config.yaml
num_attention_heads: 3
num_key_value_heads: 3
intermediate_size: 384
attn_scale: 0.3
init_std_qkv: 0.0388
init_std_o: 0.0
init_std_up: 0.0388
max_seq_len: 2048
doc_mask: true
train_tokens: 139600000
Each number is 500 + 40 x the weight over the matrix's rms, rounded and kept within 0 to 999. Layers, rows and columns count from 0. Numbers have three digits each.

# layer 7 attention key, 96x96, rms 0.168, rows 0-95, columns 48-95
469501474430593548507456498444518538485569561506527535518498483470484448499477451471522483441501511447526468554521494492527485439501444499539530
460524435516513541507582558462410501482459436496539486467509429547517503437490472443501525496495558523477456542459477495496429480446488516549514
548505495474450508458510536470458519476429481535495474457462528519552467518525512450459523520492442547562467546473511445515501506455427543568500
481398512493478533354512492497426585483467603638479585524494535492463512514470522555529465502518468501510504472564515529477479541525400525484499
446486507464414567464544600462510482444494509530523466481437525485468465514476512444499533561477404494504467518462551541537478523413425586498482
490502575479423512517500507500469475490495642527365603467518536425493507492516484439537498557475521525494477515534495471462477417539467498504529
497458513582426533570493519492527535495443493498584473511469494494545480576540569419496440501480481448474492502471480486603446503478488514403491
496554506565498479519511532477455539553436527506516543510497511522553570460540515452551520478528436514506547511505489556484495496488512402567607
511532486593505524534508460505502416480607446600502452453421459442510480527500679522460531519467520488500377521455515471565558450463453582474459
512505494485508479483517567483495503527380486482448545509515457506536532492530470489498548431456518519515506497584495412474513515467462495489506
473486476513455505437544469503389539442570482469561457504453474495473520616526547495448545547463581487540504519454468473510502503480466532407458
493527442478561521486465526530518509514497492444501511523528459483512578489527508491478543516504482511531441512475530508559515514510487454489454
450560487517489430423484469494405461448436552513372506511518523451510478484508373446537486540486493498587505571466508486468521496449546508457483
542463457503549533469478540437480450471468506514526466544443477522484548519523536540532528512519490553517487443541501537497512501522500476515578
474467603554553511468555478553466483514404463508500548383498595438545465505487524486534530458482441557532468461388499491579513494497487453547589
443517450554567547526523558561513529536497535473495508504451477504488522484522467543513462523503498476479531546461523511475479491524459570527470
545483483546503492511509517499462524585485526527548499559353475515516472528472603496513616476507455554499553438465481478533463416470533501488576
552544475504539532484576595527603464523466556477462489582505449476518383542476449455474667531498537544589532481555472517536469517412544439557518
433440504543442522541495492519454421505543477547443464378528499472428543448463562569510485556516476496512445522550503468436558486541424482551506
491543524473576575495559523492512476473501443521549563527482498450381426481505464467498455487448535448621484564482569485522474490508431442478421
459548545487424532541586571510397518398479543406523501508534546512488498424571546488469562492526506570519505474495486483546568538532464536495496
533506467519558480552366470358501482513496504526506501471467526509538524514520454512570458488466519488481526420499512537567507481475560493430476
417541530498551513514432538550507508378434506548583541552521546488539473580531512549518503462552501412493477495563512460503502545538504445511546
451567520496451494442477504610500477556504424536512685461448484478395574537480565530491510481522476489413514485481540463466519497543548469459453
528483489495569487547568455463468563502558529485593530504525515512434462511475522478477511515525460481503503489519476493569502505500552584459557
488505488508504519464472455507589522584586499496525523521456480480449532490484506536500515450465546569542463490523530489515479511554478451498505
479492511491435555484558511523476547563604589431479547512571499500592515458539591441517499504454410494423502497567481501499511484481557494460536
453592453424494579515452523537494513575529533426482529507500464463483480508497484489433474483504499484484426476482539504476508475525528493507449
446507459472474510547498537502481531378518572498445638397529488486437403499447539565472505470476542499579483483497446506539490468466490518583523
531503497465517530522553496519481412458423485458427478491529566527546493546481434475543501496513615555550521385447388434519522525515523484513415
595482496494456515511505467482480521506485466498493520523430518515539441453503557530506578505492491507538496416510496442580511506548491482534541
563517538485532479466552466518467420503508436503453459477546507505484452425500563495527495566540410504504514582464471530521536456501538508467543
487591477475476470504539478537407485477524463520495460509472470506538478425570554481471530474513443549517508531495497423495490474508569466474427
530523472456436511583477433421529510506512436511510494518465490443498435516536528500412500461517481487565459535559455496526484475459518593473449
439530459487446537484521473514483496523416520554533525513437431463562523530567532484466480493484414507486443489462480483554447455482502528450434
492455569538510524533453516431596482514485563450495482511531520426541535552399475496476488543449511510448459525519539578515557513439471537523536
435494466484494464478498510547482477514478517553555512485442459445474488481549484457486550525462531540512493487448535506543546522494479508513458
523480528568529535551487508475540490534476544457497496499539495525511513531483457503513476516475481500499522534535529526479561541455506525510551
482514487481499452471509513583471476504492497496483489509489461468483466504503495459532528533463527524519487482491541492498534538559477508520496
494468530541519559561442546425549508546515518522456517511556535539531461489500437540531431504524509511529509544498501525478532525486433538552586
480505500491582502505443558505514504531483519435448532521596512582573555449520456564519434481485473536530571508511434507417504577490515469532590
497488493528496489560464481509540479489509450512529536487512508512515506503485508495495485477519470472486542495522520487515450464522506513482487
517504478468555453462498461493475427548442539429495511433499454561498557512493497512473466459452554543586505510527527526448461560484520545483509
372555520486541443460504522578415632481503539484511502461472521461488513583460521529484544556445492503495436541581511505540490534552560407444446
490482508429492544509428482427536530534538489466530528571496580513562530519547505530490519471539574542457564507428508480486521448472558566465489
505448533514458474512494437522434502495467512452510502480469501514498510596482434549473430489454525510392441545477444470557524480476478522417445
490503456447548446538445481536484533462461522485434410589455564604520444511516480494565472402465504399483536416512586460603459477592495584548462
494482478523471396530407580460594533427513493469498563579534545512501503512512526535514538432547437460566582530543520536554448515438555526560526
434490454470495410599513478448490472484517543525451511492461470556469557457435505510476496562527472492502562497587494433495560482454534497496528
595542451487466509428500537456546572464523539461482385550523402542540453568578472485433499414497497484601452485456499500546544531483519552460456
554564520550486546516551538446497520500430502525514442514525502525461519577538494422522379546521471528491564492435545488505538493404490504449547
468548481487529541461449530496472411580459475539501525471537461507490486406509492459529511504506528544533522506474549537462461525476518433463486
527510432584491493491467478394552490595470558546565396462545528538467559471514563526522460470459369512433524573424457546484492514473495457528503
539458495477550477469446503488525523503516476507434466561439596565455408569482469549565454399587487465512478511500494474521537472475504454462447
498455564465527433479473527454515532531391464540443548533475586496375405507503501501519505501498539470491573563556423489549517488487514548469457
498566506573524509448515471583524501553549528495513436426493431440474454476530510506497568488474493507556511488558489534475558544500525452522519
523438589490481512547525489444495451447486479432535472403476484486463475572501568567462501543487468477430430535443509531521506524491530532549547
544490498572495545505520531504525503525520456480559500491523455497542532499499479438501545522550471474513505539468470529504482525556473517557525
399519482569518479551509487532539576505572514493516507468528577473519505493432512501533449493495488462489433559534435459518495513506409590478440
492546470460527525488538539651492520522541509543473504512570445534415429437481548562576522509542486467517521444542454468490536565553446510503526
433470423502491468551463484540600539533603578469500462499450543486588537492498474510534530478489545578481459557448456493527514459559518524527487
499426508486541398456524520520496520562489486467477614567577530534477573500483501511539571484490495497597478441580524522511516535540527533511560
534548479457469470523542461537529452407478504461482414473449469564487452504494554513434456620471423457521469444532552518539494537516487451491488
486486574393446495421479519462458532390485492515472636486481575492585541478525520457552510424434466525489486458464406461504496522532444408488531
488533490495510481510480489524504495491499480501482468479479467489493479483506494499485490494494508505483504515499498462503482498506531491481475
467569473495475472538558484458425531463530513495534498468468482459437505510572517546480546524486461490517434473552431464539521485490454544463422
480486496469480493481475508522454455451515509520527484485459485529503488520529509523461543491524516491482507515483511459533486523492521518490463
512510525475457519515499519484478498462497497493530514494482497482484491520508536518471557522533496494486478468508513484543505524457496532473467
495506488526525498481514467466510493524482498488488503519549538495527505492482482491525440499461490500503505503486494528464504497489496480529537
499501506514500508484518514537486481478539508527526493485444489495500476520518515517475533471518499498501489496504503487528498501493503502492476
510521485533523482517484483491545511551460493486459536523568512509519528461482473505510431507484476514519486495503472545470493500510504474518541
484494460522493508500535484487498488512502481507507497519501522521503499488499513477512474503477479479519532521485501515487499492515502475530533
529514516464517509481487498486505505528448530448460512493545507480511493488491483500522465509500479490517504495481512500496514490533501499486498
496496490532542477526479500487525494566416498456455530521567501512524511450485468491501447496464483507526505509488493535488483467486504474505529
486528429447536511485525450470532518495492522519569487468496455441531534518516491423497516470467483453523545463484511490479525498556502505432482
557566534497484570570550477470491463504481512467468494541495516469465531508505510441483490501479455551452536439419541499452476428500486524549513
500466477472510475526465538466494461473525510525512493502489481488486442505555486522557495463537514482473502558491486458511484452517516531500478
474573484496513483536427566475477476490464521476480491492477505481527537479462515596536441541596509483484418503516508468536454431503510468558498
491548538534557464536490467526485484533492556495514469444462504454482467515518482496500520460508515563495443482422484448469564430497527525509419
537455518522512506555523483525479463486479580515537499520486467478495486471501469460451543484518509494458485513486495448509489457450518584493517
555470449465492454432526551497462474480495537505538444455481512477521540531504501519521492470521543493457565442420499500491554532509489533477492
517514511493486514518503499463522500546533530510545560511465474469508498505579528516454550481506474564483557532527493533496517468477480540528531
514543516533490477502461520436487444515464532536516504550464491485460451401460479466515501490557493446526480492527472444487485471501477543477533
467533454493476534486450513484528476539499497499537538546435521446525544462487535475568465486555480448524492490527486501483511498567467463493499
528461499526509468467452436497512501561437502483507497484479524482500530546512476472516532498489536492509462474498535573509554441503465528441480
531464450496493525530501540476531562502509520471528484493455475442498500493492522482505483461481482518494497559517495500519518488533496514507507
495532459503527553505533457511490500548484549510506589510536486516497502508438524513444554547407524498530518465513523524496455541482530535530536
450508503468495458544435539480492476547473501447519479547491544524507495530521502503518511501556457526456516492497565533514424419541498483549469
468525524532466462531495483509492535496479474478478473479503547452538497415481427512465471510524520497494477514494423476559490472424508490477468
501493503437475503473514501483462470476474395500467454522508458564431532490561571525480500478484469496516555519580585505487548479473496457512489
474516498524517446515500527504431494476455552511489434515484477488515576529484522513535525530551462483540473486481584466490513423520481483536503
422517479554542424503466435489467478520544543529495479517532510541499533549489445548506496549511552444472467478478534539451487443483501510459459
446483510518477510524533497510546474500478460515502484506511518563474468485429491503491476585513505465478448506515435527456517490509521543482515
446502501446571502563485484553514452557475499479498550475529477495411486457537485520467505493405509530486522516498468460475469536514511455470430
528503517502499513488453533496492498529470529475533526492534543474499577500474483479468511467515511477436538501492480496531522489490492509479520
514501501508475475497452500497509456436549516515520488539464498524474465495462501505527521524528516470496512459572415550506522543492490535472486